Part of a small language model's weights: vocabulary 8192.
Each number is 500 + 40 x the weight over its row's rms, rounded and kept within 0 to 999. Layers, rows and columns count from 0. Numbers have three digits each. The size before them is the row's rms in percent of the matrix's.

# k: layer 5 attention key, 256x256, rms 0.0739, rows 79-127, columns 0-127
# q: layer 5 attention query, 256x256, rms 0.0739, rows 80-127, columns 0-127
# v: layer 5 attention value, 256x256, rms 0.0811, rows 64-67, columns 0-127
# o: layer 5 attention output (transposed), 256x256, rms 0.0724, rows 64-67, columns 0-127
k79 108:534454402514578497481528403476501505431522608519461536522544572561498516416538540509456442558535550514517503524479543493516612534516513501491509532558444466549483444515543492487484516479543465496551479474510490507506516462558505483508532554491497491528534463467520522463553497502547504511446497530480560418395451524521543428485463519466519488422495504501548419495462563509495539469505
q80 095:536484487500549384561496511460517493544545508543454579557494546482445490528428527533487532503487559483515546441534528481529578511501511534456496518543504516537537531560498495407462429471512471544548478526459571552522499465461427485578523499513518552581465472480507515490494475496517492460509456469461489531587406560522480551515495475451546428492512530480534479563497507508480536488539
k80 093:518543520495481560525471562492532491495446506510526521470587543515475497480565498527483557483538471409490549406532490502523524531459483514520472499485539501490542448471547468492474454532477538465438514441570503523501510457495532517489488520505507526595471508472515435470529483521484496535487431476581476503495508550489532529477528533561447556506578410536496389546521555592573539465456
q81 123:431560429434500490493560550482488491487500569490531480490519504467516484525521430534493547512463492478446412467546535504533496548437503464467488482535559499512481509471518499524525517455505523514530549525512456506507429435531448402577551544474562511477583504475496576535475492470517494470492501541490555463518540487460515426466477505505510514501453523386418526471505490529476499505581
k81 096:470476483523514574565495511489552518516544491502487530493440472507477545487501496549539550541522517543470518516481538444514511398505489536562533475558579457428547482512522515495565470527509569509449489495480464553524539505493466541444512496591413552516425506461448531440481487463519477540568478486491476543508514615511450493526485566473503498479520415483523478519503444442515443537520
q82 107:403473617499469494530517520514505538504499424380479476509608499473437482523498502457476532436512484541464431553526527522461475446525524469480486480502467409509446587480423479509519565568457452509461546432546509481567508475477514545431439461522549480455576484507493577486462446475486615548536508518486464543509519489518494478462493424529543572528443528534512521447488502504497507560531
k82 094:490464528524500527488450484483451482488525493460511498508467500538472573505493438493523486483510479456498513487505537510548451457478474494418508481441479472496541524499505538449497503507481500458449549553558494483438512525439560597527395480457469543434494470482545570560457558515538511432506474467502555506487507578470540521557527516534551492552502482485436416461477535447478525475514
q83 102:573486503470476550481513502501512488526509457474543468485508460521511408530478466525496470485451487467541486505517573526595549459567488464514536486567490451483527531560516438476463541520532473602501554515541482506474515503466506471474511486519515551483446444450452541460558547533492471478512472487529504464486425538465533458511523557466554519529411403585572486500519568540538514537569
k83 118:442463462522472483560535510460540513514522503477437473543461481453454437542464515500518454468456506487476564526504545460513503434472501525464467537541443561508559585480512552516484557496528479479459502555449540543460529494504544559559433444571464538450503459495538485543488482494466437474520420524583518526482484517450521467533513486525599439552444529537481522552487453521470542530485
q84 107:497495504459515500569592442464464475551546487450483463487508530517499462484533492576492430452528511544446561518460454531536444541440504564457550515502600494507534475456494559482501424542535446505522557490490472458586465414474489485443516493509551567556517475516523439503500416551506493558536475559437479479502513482452542503438444485459561478478538543395461502537506577517544519530476
k84 098:472602551473499501534398474479476495503521590482541483522493524473508511471557498476455499522521490518528568465547532563517506482487464467521498473501509514485464455482533456456538497559533558541525481468536462558547535480545475534510470525470442431564519544467561408451479450526473493545525521522427475483457471508438485523532551509490595540555526490476563498548464529555491519467573
q85 125:555520549546449597462460493486515451480451400515491543523476521482525452460501472485435536433503535432542464530488530531530512465584492453533474469409458460569552513502492492501455552459481503465469562428452573529425521482495508544463487569463456494498466513495472531552473518487472428503441488496536485482551542470538477533492519496429490493603492503557579483485443503521539482489463
k85 119:535495462468456452532539459478434510458507525476501493461479449603458490478535464485571487581488496523434438474490458465476539494480558531535510476520521525478537498449475536559515510537536573545471526497511463555476506569548503478516474526454528618515544519543472519587485458528545503513452559502493399526426601511459396503549526508519496465542547467502510508461452504525483441530468
q86 110:480476450477487491435507438471464519572530492530442527486529469424500450521532498483553492537524470495497501527535448474524475487481491507461465419487476524550527480450485473490507528533473503513540486472514418545530488423479462503458438553580462510531489529538565496472454557501544487473489565519528456556506424472559521540510549516503454525521503526449464502570481506510523499464465
k86 118:518442481507450500528461508520503504476480489507457483535466523532513477534519494457566520553502507495438526412461563526556472471580510484477499506549483538492522562539475499470559471545442464451505466555502539513471513456490497463460525482537405526488475535485522517430506508452524507577526535542477503473457525530507474559485487495486488541437518495503527536488513503476549531487463
q87 114:451506572535412491489483511459523501487526433504439456503595480480525461544478546476487540528456506603527523455482568545523510416560491444520477506468423529515526521485450513503499573603494518515421527445505460506474518507450468495499429519554406474501449508452431608506491527536481556543528508503481460510532530477560476524557509483498553522555483410541524511480452491514487502489566
k87 104:477422480530513462567536511443531538520593494498515493529540500522532479595423513572523431545458504519487561545475544493465478409493562484463502518521486524522520489481470486577451465540500450459505521555517541529450525459414526559454478506492490481444500462475522656497488501507486520492490500553490556479501481529477514466519461492501595485536499545586578505452459458440426567500501
q88 117:528482465446515510505458510488539451554532517525571545523487524495426456436493505447498536499487540533527459485499495527539528562495537528456510516524514516554510508501534455516455430477469459472468521533568449480574490489512448471507514477514520450446451528552525410509400479507542481492551484544487495565495430517518511504454493515502487462416537494491384449495507515552527520474506
k88 115:498518492453499584491436512484476485516452621478434474523514530505470423442558520494587521468519423502467493444579454497528515513478484507548451527536463447469497514550582501436545484490540487472490491449540448482513544537482452485535520499538565479549470551507470442400491532463502495502475482547568478577480463560467517557454538482516565525409500494497480452504486511455457474496512
q89 127:505560416516498485527491520458486476489473523589493513483469586500509435404444548514472460516518546501496486471461482563487509539466478537514460476474442509504577445458562482532476503501518543427438462453560495517508439472532485472550509435481536530520515462471479456478570493475489453498477439484483517408571540428500501489491512458555488412445488487430493555496521578521507556446435
k89 118:456591503473507447591540464484443482531470402597518492478516479526512445478533461525484550520541513522517534573504473468540540421467500498566529459498512521518500484500522521536495508509504537484502438461498476551520485512539418510458498518414609456503534477554454463538488517486480508467515513507535419440533476540569496525496501541519518487496515516523609547490491420488482502499569
q90 117:561510500481514493515535503489503467483508509625499491525479497458583584541452492480510498456547565409509502497452520429476511546521537464503583471523517415503430502490480512511489510484458513543549505556436524495528530539562561545525542538497499546478514523513445548493500503496485535452446507457444462491495531487527549504551548513519501488593459562460554532527541534481468510513493
k90 122:572507518547547508516532523571500475465499461524605454465528525473503582526515466461463413450497522574537512521489469467522521514478549469522483454460538577437407433484500530521490539469537583552523561567480493475511585498506544468556515523508549466466503456522489510552440472477539452481469507430502502495535496491443478466492488565469463473544460494546503520474541471481510480497590
q91 109:508558474510538530573521454449581448495490483489506452571539497540497401438511461589497526572515501521465483522491474471446511558444506542472471517558497511450507541482594475483512494477543479519523512493537465487510499458498504534456508518511448587387559564546496419509479518519444493493463463484490487525469454456427524493473542505615483464453494516442515492554505496415539521478446
k91 120:455481489515472459515452563510542524536517524520533484506467437565469480514464546508487518491485502497543545482527514477579523494490433508518470472496549471482505487541559497492513491453485562480523462509488493406545509531490423468498560538486462455526487540457469502498535568504498438449455498538526466529490450602484532515454522546478485450516495544546392502521522483463521471556497
q92 107:477549455484512459501445510541458484497512512445410543506523531453501427549490461478487509530486436589463452519470448483470493602467513537522496520449509521458499481467416429532538536487537521479512508478581514514450465442480485478540534528501530417408540545515495499511435464465463516481458528475558458466493521490487507546601577485528466509497520585481508501455510450486496542446495
k92 108:505494485512453491474538498492468507462489434510540562523513511498502524533427462459499492513524498427521445556536484502436530545534533544457560522509481509436555571457448544507532448504431530419483453467475493465490537520457447466499564502511514477473440540482448543505549468484546535485430546472446518496540489414535458449514487523515488546513466486573461525476526487493516433469428
q93 128:488487533501448465514484527546451516529538513447507506501516509492500516590519483440456489509465510447485565530546483444568459469516493470520506497490534473480521448519546499455470480517481485528562473578493505471488561494510502452457462531533455510553489562457516637498492531491505553516579572471512491512568481519375463546431493564465537510511508539556459498485466505517405478514541
k93 124:418501442546497487487510498486570480508473485512496509473518539521462528554483488508533589545562593472476461551481507509490519461480506521441514539515587532545485554486519457528474513521556468517570474533587458536507495498406555457500451495510432535499502477587524515443419458455455509559538530430425525558536505521522542442428488541479567477508448539502499498527487544522461462500441
q94 113:484512576486496512534537458481584456487521457417470492501541478506467502515517548463492505475477503572555535503509546481489496422546496467523600477482416485538539531563473514466501522569491461518455508491529522505401567467441478515457506523499461510520507445488475529500498515531491513491517563454478476550518474497494495515491489511449543556552525503535565457560563485536527462459496
k94 102:536435542513462450562546548477521518463488510440529459514507472535458454561450469602487474498419507481523538454562470485464466474452570480471507506535470579481550501469526515496397505538528529537490510573535539487484496518440594567534401526509499510489455497422539529523480477535415508526442485549507548531494540493430506420533478490528514477532494510557497507493476450494482577499514
q95 119:496485519485476406535519562546495508558540531420467499494498531438462463520452524532504513506485530493509581480575525479604472448484415526509491487454503430542505499560466549517433537531489491482513473549542499450499456469446500555538506474538528516515475486463491524524498492520478533532495464486456512514552475504482510449426463440420555546495495501518545514487439515535476504476551
k95 118:484487480485508482593507503469630479524463459498572545460473516545453516514451533513508525520520514452544543516530528551505438403513505530440568566529513546491545560458417505493494412464432493555513514442550571536486460486445562558539458496498483516484490431494526523574504519480396518507572507485472542490581441548550483434508474523519593521499525484539600511432469533527481524506461
q96 096:494483606470522457492512490490485496530499529455488481429552510484491488541487517470541560503444501576497504561498517573542547532468467555502507413466540475544564497442501489483449500515461485543525516575503498561441545546545508541486455554529562583602501535492525530463540469548521518424483577509526468569511459528492510486510500556527522577510462465490447522440546541605485556524484
k96 109:502544460517480524485481510502452563526519465465525556477464524463535552484487530482401496577490537523456453432455539488464462524403523527528503502575412553438498528498557464556557498516590563488479494560591478498521512489488501485526546466525467510449492421499483485490465473457487505563479482481513469558440504512540461491496554511503532437532492578479420482556483568450547475456495
q97 105:362476529515498513539474529562537502445503447511478496529530486511477560465548430577515462467563446524487453403512501440479459494509514447531461546512461461510458461559468505493467499460481474495440558507494482449567424511407503459456512464498485410449487452460527463492518491462442539546498446531501533460545499450504505559520486434464488451500488455545550499512470500422550468568496
k97 095:410485539537508514453491493474513462416444497494467446444536462511412441519527507502551492523500469479479591534576506498543482534528468430492496481424526490502507516518511529438493444496457479483506460468442533501513499491566459500506434526546547472550493482492482553489523577530567501461546544473525441414462518523504554515501454559508420567485511418563534526525500433580492567495490
q98 091:459503463493453513533446513478507522567498491515461514562472509525497534494456488528471467473519529505537485459558469436525488464568490499557498550495462553472512434585512450517530505481453421503429493526503455472572469468462479504495527492485484448480549536609486442442578502502473554479442499454572523472449481479480496516503515559563489400473491444576539505557479552486552485495471
k98 093:531525603532556444469471519555482468455486423578571465468543487462490521559540556495561523499536488535526520468444430478499482525509464543485488436475488557520508480558460485470484526528531475502487518451459436500491416468533491516538526463455524529414481499521496498447481480508464484518498502506465436483581536468493456526486513438448493495548493435522490507537474462570450518512511
q99 102:502535539518498528488482499488495480507513547467453511403514530503483447554455516452512468500449488494527585586507521619528526523476534455449551474495526531554552460456465468536483489444473516497557571565521537560428569491485560490537471606469549530439517498519494588441495492525544533478535519514555438510579516552498462490500491483527544557465478467473425486490537531579460522468508
k99 106:497509512513469533498539461473504538546541493452456553479480473510515495506476448529473458565487496524472465496515580480487519428451458495520577534529510524506487510472522568513518522554527556581475479532548524482518514518498487526551538488504532545492523454461524488605492470486459485536484570505416497569478464516486484493461545534485510479510460591422476496481555556492544441480469
q100 099:522526519497500511536512458517479508543499576508417537462481472573514459530421539431441490492446513501573595536558483509592472561518505491554503477490477502538467506515506475449535502457510474522495531498421521516507538536456442486543498581584506490477536481519436568557534470512534493447434512479533434465494520557468495465484481499544526494445575463493484604534506548550490517469497
k100 105:570512407488475480510524499497495548530480463551490516506516594474543580568534460492500505535508464495470500471496507526438452488506531527503490497496495499493575565488487490594557488537507509542520544501499480484427552539420502467424499524522454538598446489529526512511532481520527498555496496560548473513543467463505459516514561519462500531475445538484529433486500454427556552520570
q101 097:448470422501416440445537549501470520557480602470488426508548532483477535523521463541507505533543539472474422569548435495571551496521515515426460551486514517533541499428531505534520523563461529487507565492544496507466472505535547463487526487491510464526526524562565526474528566514507495548460526465512503484511586522478523523473523549521455575505473422482553442403500493416504390546488
k101 106:501487486505546517469534495437525466567604484538554474535421420542575561497510524538503476506489456545405435465532551515507522580490512516523503488499525507482438506482486518468489550518489534463491433550525559453456447399511472508498520513521520520506521496510506479522508487459456460516456515494501537500483466523555511508547438485568468482474433460536477497462606542516499529533503
q102 103:446510489518465520496511511451494436578473475490491407439488458511559436504584551501538555501444436558505466537522540551482518564382469463539514473521537494456461511419573485437496591552534526486505522547552471464495501484522560473498499464509560548490502539454540471494469509478554576512480523503495467463481533472459481520533525457443484584524460563542499490453452472445477447496480
k102 110:410525610480516483530563544474475481454439487461504421522502399502412455563499576536468519517443473507466546512445482541514458503499490475437535479500506543513475483454459496527487526404475480500477521539523516448485499432474508519530426531420527470452468524514491515478570499493499557477392496529506507481478570470468509469523448467549521467497517433547488567458456551461492460506400
q103 095:544475552570533507503456464451483449517461475495563500470522503518524506523596561515534577504453496622487517550471494524505565593532537556426538426528529530497471533392514528447502496553557477515486496536518516500402494518505482533528519498523521544551520532478527454469464477484528500548481523512516448514503498517536468546503537548501516589496498523534425443506462492561500448490525
k103 109:467598561488482489522463581520456507502486549387506446505536369507495531535484563530525498528465516491436512473515519501503410506455447478512525522509463528502480408519508482437432522517459545455433446521556536450521416464548565504567446527507478526431461512502511492460454466471472457530468482513460469494427512499525462447539497505594560521436505465525459552501482516518449495437407
q104 098:466545511464520514392561517474548473476447537482478453424521468491538524457537487500492597497447492562505390476499536493468483504437498547466566473528487505440456494460543524485476505501540487510450536423543461514453449485503532479512503521480591503451503523466468459440465504413547499463525449483449429544565556547448493539557503520472524540444469562497527524418507515516438531484521
k104 101:440594557482491532465488568494503483477430502439513477425563505444435516513462488496522487514538535459514508451483471560513457518408475482527475416521478556517470451552505481518533487543540578466414462496552446552535493518518589514552460504500572511384496460430505501516497504500442564432478498502563451520521497592465482487521552468584478538547569470420473510488423516523560513466485
q105 110:512523567483474491483561451489392449555491587562508504423506467466486491499448491461479520519529508407519525511556512487512443488528525503474503504475571526526507502475481541528507500509442519612512493469468480434426505502523476505522471580477512543489529502488474528460527558493533474493496578456545458457513421561483500467506468529552457480451567461490495496536474473571511497453449
k105 119:518568469444467490509559449516455525546473509435487464503498543501565479479482494478431554562425534553461429468470510467408498429487553525511560558474528530516497518491536441585534510541540489588518584481528496492456573510520540529483570475460499491441441525583492457461441449532557495431578567493480465502491538407515515461475463469455521465462455568436453499516547507497481470522537
q106 086:460533394493467486532499483548506497541479509495479509460578473574495525516464463494494484571578463457535551528502476497456430524504502489470518476453521456523513481531444542556490569459495502477476477471495492521576567404472522475553545601582537440398456572458492477512508513531505446509559499547474529543408470568506487539493470452487525443531528509424459550483519526526557490512498
k106 106:536473439529503535491535499610457476514528492440496516527476550462518505488492508482479428493488476454501487482519521429512533519512544408530548560518445451479530548543520481496479494470524515487550590484454576480437524570538508516489515426472460487515487490549464436602518524482508533471536497448446524433492464444478497480539514509396480404536527493446486517497514434415532527526551
q107 102:536418504577504536474526472549583506484505469488533489584512579446507475507520514531478470491464511478441538471518522531527561471510486532500448492591507534567543487478500461457499527475478442483482490538509549637520531524426506475572498480547524577531517446444578535505530518577558453433495428569476510542476506605529504524540464520450468503485425460506497520462506555529531478483502
k107 082:511541477510481513433441499485513551534490426512514522554574442563499600507513519461567526509529481476545438472484494454507460506503489474491490465468461505514457424526496565470457454502470583501492493456514612476468381543509528488495598510532428483470525518427546463554577520464471444463466504532505519567485493561489472531486553570566514524528571496502527485569501527486465492503452
q108 090:533477451499491477562478481447426538487464485598518565498492519517439533559442504483440528582528524506548503498473495484530481527555531605511493517476541566531496491526494565488488493443490492532486450555514486432488519507508466566463488507484503469564504495532489499503502379520442445560459471479519522541551454482475510440509559483491484520489510509494559608553498542516505554558431
k108 094:449510542510532552498534468510497518504536471499535489542467551543576424490506556475499575481449459484488489506547477514447540467539516511548471475444558490500527439560494513544474451545520413542557490493527500515499501446515463583447463456429515557518483506529529495495512495527561524468505509523471477497541547391513432495481493527491537519468527538566549455556514437521543454470522
q109 097:439497573466494554416453516520528477519481497437528452458450565524532519489488471558547519408456511534481471471506511513502588543503490538502499488535542521511458528449571504539467575520471483496524495490529466474421497537522441464523507424531484538559574518418497515399554498446555496473444419471477443537482536550572496447526506509481471528419442458503494513454548525498471475444480
k109 115:425480618470453506510446493458550491506489549501501449434492405460514484484550574511544546491538532465431528527460446475486408491458521541559511419569507523483491456501481455529557509506509561515452518502503533494511493460467507573517461588499517513446527538492573550557465541460526559546508563535560521535540517560452489479483467488565488564517510474573455509499484497587489495487450
q110 098:493468436483444484487479474536528496553516559450535540496525473439504485506480486459485490520446441500465559535519485611505494438533416478579508541449451528482502472555505492548560414530568503489555599497463464475542502543445502438512451433560476422419514523516526496530541501546504436469510555565502477490459461503527524527492427438526526502458508486490451468472544524438547475507538
k110 101:565500413506484366480516523525466491450527449484472484523490512521555532465485565563468511557463461531496496498545529492480613494585556517552473547588492450552521516456506456556470523471476487464488471528521533509502529496472489440454526587512390509571554486493510453512466453523500468551517479540455531579503503495510511466481469488472533484541485497543485482498508506490466545508518
q111 101:593458583498499499530527471540480545475427519471491566540468472542502539491461484497530457451556538429479546505483564490499534453489474506513550493531436500518476526567462545515519527515456518496462491556487536496479481537508443545481486545486505513459467514511431515521532475552508521439511550441515548521493486483571535427509521485492553490551489490584505522481502460574441493503494
k111 098:546471446445513510409461526503476576520527415569453490535487493455509489473494485466493547421542448444468482532523479483492469464481580448441476531439482526501467473559419522483489518505498461449507449528497537515503638507423505509508577486455493475525465425477478454494521519495453495547533461539548486483513540488534495463595514501396476525494513564509496404550507492408482507512442
q112 096:487421499512510482502447497515506532525480472518493424446537562543452497512505576543511496489478529533440509462481424554466417535481547493469434504512516573450491480515549504495509521459564471459448515507548493494546535502565453466498480486430523461474566466464513462532509530458515501478488414548500563497481595460448551490468544443514556499527458530498369490472478506451509506517459
k112 095:367519489497556535536505502503457507492448500593515466531482414510513490567520547567471530496517514546513505476538518482470453489426413507514557415518576478482476477481479491524504513508503442482470394449516494407509448447546509529591471528481605507465518513432484566486490557441524463567464460519418511560512532537496459458506501499507531516481532499512530499502539508513520505475509
q113 105:532503514559504516469476508542567536514562391411520502494557516448451524557531520568478521540444455579511467453505512465451559518549514453511479461500414482511477460506464445465495547438533482486481500468495506528470516453480543558494535476577508463518496504504471543503513487462489526429447543515546538482430497490523473461487530544499556498591475546503480511477526493523504437501520
k113 116:494528439543554473459428455560449430523462464464441589515554557497512530503518424474477406447495592488464507463505586492520551572528472509486507543533501532497481567511500515457541516501466510455516454502393532504484432532525486483521462478587497436489455558479460411510559551496466485466437472424494540517478457496491473480501503428527481489472389473505483561523495493472492511483507
q114 113:484556519489499434523521431505423523542559493472447517471449438446482539507480455477473550540532484544538548553501525518540511475537487536501425544569522496516459494455444481445531510567496510451550535474486471512530450492573511463490492510585511453468492526504498472446508517490525520518495506447531449575479500458495553529523516387555552482500443498474457481549518526419486575462558
k114 122:565493489453524470467433514503506527495522477507548484507469503519517536403483475464498482536482547517475487451464515522507487507556558460499528557455504543423508465524477457482506459469474481516527479468526506554464595497454458501468469455553428409486495517503506467487561516479540465470472559590480500449562500507553559488498450384494451547490558485573611502533400484418481452580473
q115 121:489548389428508457585550428503482539533547578503540487433510564497529538525495430481520516533524520533502507462505521465479472543467498547448555494519549561498474450451496476493561480513563537487515453567569523569533507424483487439569564498446536558459548466486600461503528523451523501525491507492499475473478507545484513474519473509499550468505476522369456565467505589458485490526473
k115 103:451540426506560523471434496549592417471515526558525509535517580453426573467490583544498550514588528452532554459465473495470545555532459506524488468508512464534408494538428487531498441506492465453497524466474531453524441497483480501493548511543467498512488530458482459438442515482484490556464455475485470485553448512495508455438587564461512486541582462458504497503533461503588523484561
q116 103:514512502513517447523550468507503567456521436482555478608484475512477508503476477546512501463523521569433567454584501534512473562464421552491459518501520560517558489556527509492527455511514537435476530509485512483516510525470538518463496534511574488424568542500447497491510522445552523466533505575507513441497476435424532518553507545578486520551457488452416462521488620489501527528547
k116 110:445480449487494485403566547493536466480586492458514450519485499521527515487508483481461590515548541491425462462502510490486500497461479534565529476521508486492441492553540520519523446475526523530453394528513488509550540516505451460450516434519509429446582501505386454447524453528514528441530555530494431514508506497549521536553436509473443498482517498465475557497572528495464491527532
q117 115:535540542486491494447492513485503495418483426501498536470534548524484450446462498426494493548509523480581451536526509509472559413526517451451482476427408481493512474576458508456490582508430497482520494486535528578376487520480519493488497499509438512548485502455496620528490529453426531486541510464585502478535524534560471553522557504520507465518510475606555468479482457515494447556516
k117 129:532494482507521534493480499482422508491518457538416493413539530517445447512467415478506563539511496490528532495437438443515519508518577470439471563479505496544561491436473472489454514483513450393521480543534532531463534478514502490577479491499488535524464506503485561543502552506482481523438532451564488469472586479519524497481576496588480451490453494500518434504491400507495523524462
q118 117:526561492494490496494494580497520515469470526554472493559490480484465430449511527541505523476537569493447458506535476545526498512402460492515419549483470527496461456454539575517526567445429473462489461533528469459464511454507523478481556504479548515522512502540443439469506518507452476505483509549495522470544483417451550469475526480631476506489491554469475482490517545511519489431485
k118 111:471518542471511473500458470534457447464479514476470437480542502538481507521540461493453470489514485556497541489548553443524576507443525521464512410479513517445527476565546522463545487468478520480510500505518466520554490516496536415497551485456597431523513524535455471516528503537419495464456477519520468474468555459522509536482479515557550443454406575522610475465509451476437495506490
q119 126:497512381447456514515540435507499473517504512546456458478546508507532456498455458483522496462516551526572480511509523494465460503524531526520504449521544489525517443474496385554529483545451480467474514494539460565490508468468558473479541526488537446527507506506504480483556527546483445564501561546500468478426455480467539501477504612603453463515577505413497515469556519555555522523494
k119 116:543500486496463527561512480484462541476559471502471492557544557523494502503496473516451469581485504510472452465460490489478495517539481462508488507559474522472503478449508528540478555522430512403514522489483509482477588539470443438486533500535436518491441485477529564502529499456546485501542519504460445452465444465429491571526536568478453508474430464459438528509509464509500551462554
q120 127:533518496529464583496523505507547502503480469557497469529495433488493461497509450486492523523494537487545473547539568465492539459536534499575529489492465509538510510517545475483526552550448496488513563466512508521492495522534519504399532593481443513501427506546482562492456491531473516547478540490587481499485500494470460502498619496480482537581476430499559487559531421493529444543485
k120 123:552431497558456411547542482485525504482472530484437489516463467570483415457470510533540473500458435551435445506463532465491499582527517474497444541511594502467542461463538487535439518464552563455569474528521497539506526421529545520507494537448493586551503465548489493515516482593521437550463494521528515487498597486439498571560461487493478503504550498446407470515494467560562544466461
q121 121:547525486505535478517528543533532478492491481505530552437494548510522450525495408396517481515492445481584501494509459436503523493538550449535517468523506494512471555516500481549496498461545490487498491570521482559469517552527494475487489511516455584425507403559467579520548555493501522486494506461565505562477497445479503528532533520521514523495526461597507543545524513439512422543486
k121 114:440436487487485505583552506519527450430479549549450510496435476535485486535461538538484467483425466525528509570511484528479512483444528545515485483510525480445551561503470571511482493498529511536565610546447475457457465513499493531454507538552504544478450571557512572561445530488513501514485508455519540555536502493465469456473540516444537545544516539440450503454481506427563475499460
q122 113:462547510473563511510457582514488514510492523495467481485478527546442543455536483545461530492571451423452521528536443510516473531461439500430466534452487518479476513431573587472544489418550525509546439513486489430503519456535477487517454465524531528487567505490480466485476492461466475418507416428446523471512556461484542442418527477543496472507493487491490491446436526469488504472449
k122 110:469574541483526484519347423554474409533502497486440523470531493487459493491503522492440553515518498429542546519467508487559491439451444562500488495527480463550482532482456483476560500490513503502525474440428470521562463515538503484477445515418504488520504521571445472571520514522430513528452497485419469534494447525526514455450519426480499496551428557563531548487471484500447480535472
q123 111:492548465413466522480517485451508447477490555513539412453594537548494378464497485543544464509456486529465507526511533498476446552452525600517500397521545582513543566491561444495566455510500509468459501483537478541521509484507523572489532512439538498481504471518498411481519486547440487519457463496511500471458569515428526444462521537483527483504519515525480505521440550501550501523503
k123 113:500478480529548575551513497537513527446592466564493503514446487499482449534496499521520554562531481510490574534536464437493513497450515564524406553492471521507501476501489549540538524490489521519500504486451492480542554502464442488431560542498535610551462552516455467526519498510533505479495521512510523505453503486497571473510486538443482433513528487482442496484545528475493472484518
q124 134:489523396495548501542461473508475498480552605551524499432484548475493528469497490498466465540546451481492516483524482535481450523396505547557563493498510510532454450513485484539507449497499512392516432494524494480471506485572481461570555474484557485481574488501547403429519523479449525541496483507491500431501511472442462461451483492502468455458551519373423523461503587509542526539465
k124 128:521570437461552501521502464564487481439498446537506529523529505487546509496561475491490560482570511497519513572565468450490595523522509502595467481530548458532471498513519498480476475465520512471503551421502506500578498539514372479449550504460488474556498511522485459464582545487504557512477567518487501486532433451571522521471490491444414495505531464454563469459550513571463399473549
q125 108:478553484436455525450560515465447490569542481405528555498510495466493511508520466564448492441501458506514459424491467502504462500513436444492502477471492447509502522528507581519517470536538495504452514518424399548485596448523501452483565552479584476468517531501526484538484557579470499490515570505517527470431569452488434491495483474501546554478569528499476518456473543574500583469524
k125 114:539506578444485484448436486498432485533573507447519518537491491435531491457584480498547517529504572518442492499512550515488512503506544498573514530517472531553468530527502480490489524511495459521456527438482535499575500462564468475551431509491505500493581516483552439438530494539502561474478561570495518475428465483473484529523504464512450481499557513476536518573452514449450489542548
q126 123:537488355513512461569540513548455463494500552516525548507446540477510500462537480509484500523466467495500496519470444486471527479489520587494555475505484477464508536552498434511535470453465521446516522455596546502486509484470529519621558526459522471383528504526601473511553525538471509473463427515504503464467405474558528496502538487576443480446579542473411498479541462524530527503460
k126 126:528502472505516447526526502547500521530428468472527572525514455517495538490452456449515476475527456488539482534556427495519466485525479496526507531487511466484525526500488464528470494455462548528507534509498518471442548616535524539525582465455478511496432514531411510478528487474513482505507489490524471508562413485428388494491592459478450491455509511479492565469539478467484424456510
q127 129:464496415484543509535514473483500518517507528561485478525509585475526456520589529508491509480535521511430539468456431496518485536425509498487508516537503482520461518453574492516554456443530526442493449521522476498509533433543481443509477536478570527469540473510524436487502549477515503436499490575428499447511526480413550491493524529477432429508471567436463564519516548413487528440395
k127 122:429541418449522490502488452516464476431462480551487472517516513555548543506502421540458404513551515507450508473559505516522553572503536470524510390460514541497558519545528521475536559511460547484480490541463494513573495530496489448458488516508458407523525569515476546469523518532539487500462552469482439475469506464524513489458437570490429475474461533513517541491541510444469515506544
v64 091:488488547459496466454448582501530464432520530498524525495478527490489537477540474514474513501479463489525486511493480615561501538475561451493480528522528480535472515516502556465499462505511524472500479508489509529447541469476501465505475524599526449518499584457497486521480528482486441516529450529386473437626449529488506548442538475430544521457491487530500477495473519510499596490478
o64 091:455489482511534493572501532523519539508531425464450508499489540520567431492399498482541538489518498459519546465546595495507514483558506500514472466505432484539532583545540477518496567574451456508478493456570499484478437544539492507589476473468490499523571428529569543536624456552504538490494531466602562575534455521481462517523504461473489542469470512528526550513548533494512486524512
v65 088:494545427455524473512540539496553500509477482507484488490498488582485537538523499483454510474433495494563534491524521548598497498492501411542528574505503463552498425522580505546540519409504500487569486479461488456546495510457470510522487512526444475464515479465516481531480538506577487427432502592501505520430508517523507437479487536542570498425444482504515511519458526484555497532574
o65 085:474510484490480455475455484473519471540505533419526485545466561540512561419501479471573460513535491489437539452528480468475556585435479495520448505504523520498483536547484467534468497549469560471528515519479519497419494541498500499504487526530479493531501537467445459546532450505488436489512472441539512506550403520500472504514529556509536469443557447478461452502522514490477555457477
v66 102:496472490441523505509512485507519556505568529486569426509533507448528530474454526523510448513561536535458515456502504564433499450534486566430513455565472486448483505461434493448536528427540529562489459507549536496468478478504545491434558446495551393440558461489490542545492569528457538513536491515463517542585489493523579481498508431486516476485518508537552475521484495499529478540528
o66 100:574563496455530468438468438469562412523513519497534511425495476467427462542430495515548504512445539456551526515499514476548565478475499490377543515525449494540498534506385477497467511550509488465511559490483428533478479464481525509500500534439501422489431485521501498455419551529512533561491518563498505446482393451539498539540506491513568578413546514551513460496469498562433488535502
v67 088:537466431546507499518425424507504511448484466521426438502465439523487465509493559474453475540545497495585437535480462561502573456446479518470544463499470429531501407556499429494499544434527470494523535475571579530497515454450442484517486514518510528506501511451452480480557495557509568529518459532498463514431481457525507475504539536533506434480490544527576512519448550527541455549438
o67 083:396494530484493449502452517434487489510511463506543460509513459477405463500508501513465527437538458497431563538567499492505510443602502532483484526472533496560581525522498469555520573529494474555447504567502507554449503499571454529529542512527523459530388514538520431500468543503475447522437490432509556447509511564472449502436514533485458509490541489488531481464539511522502584465500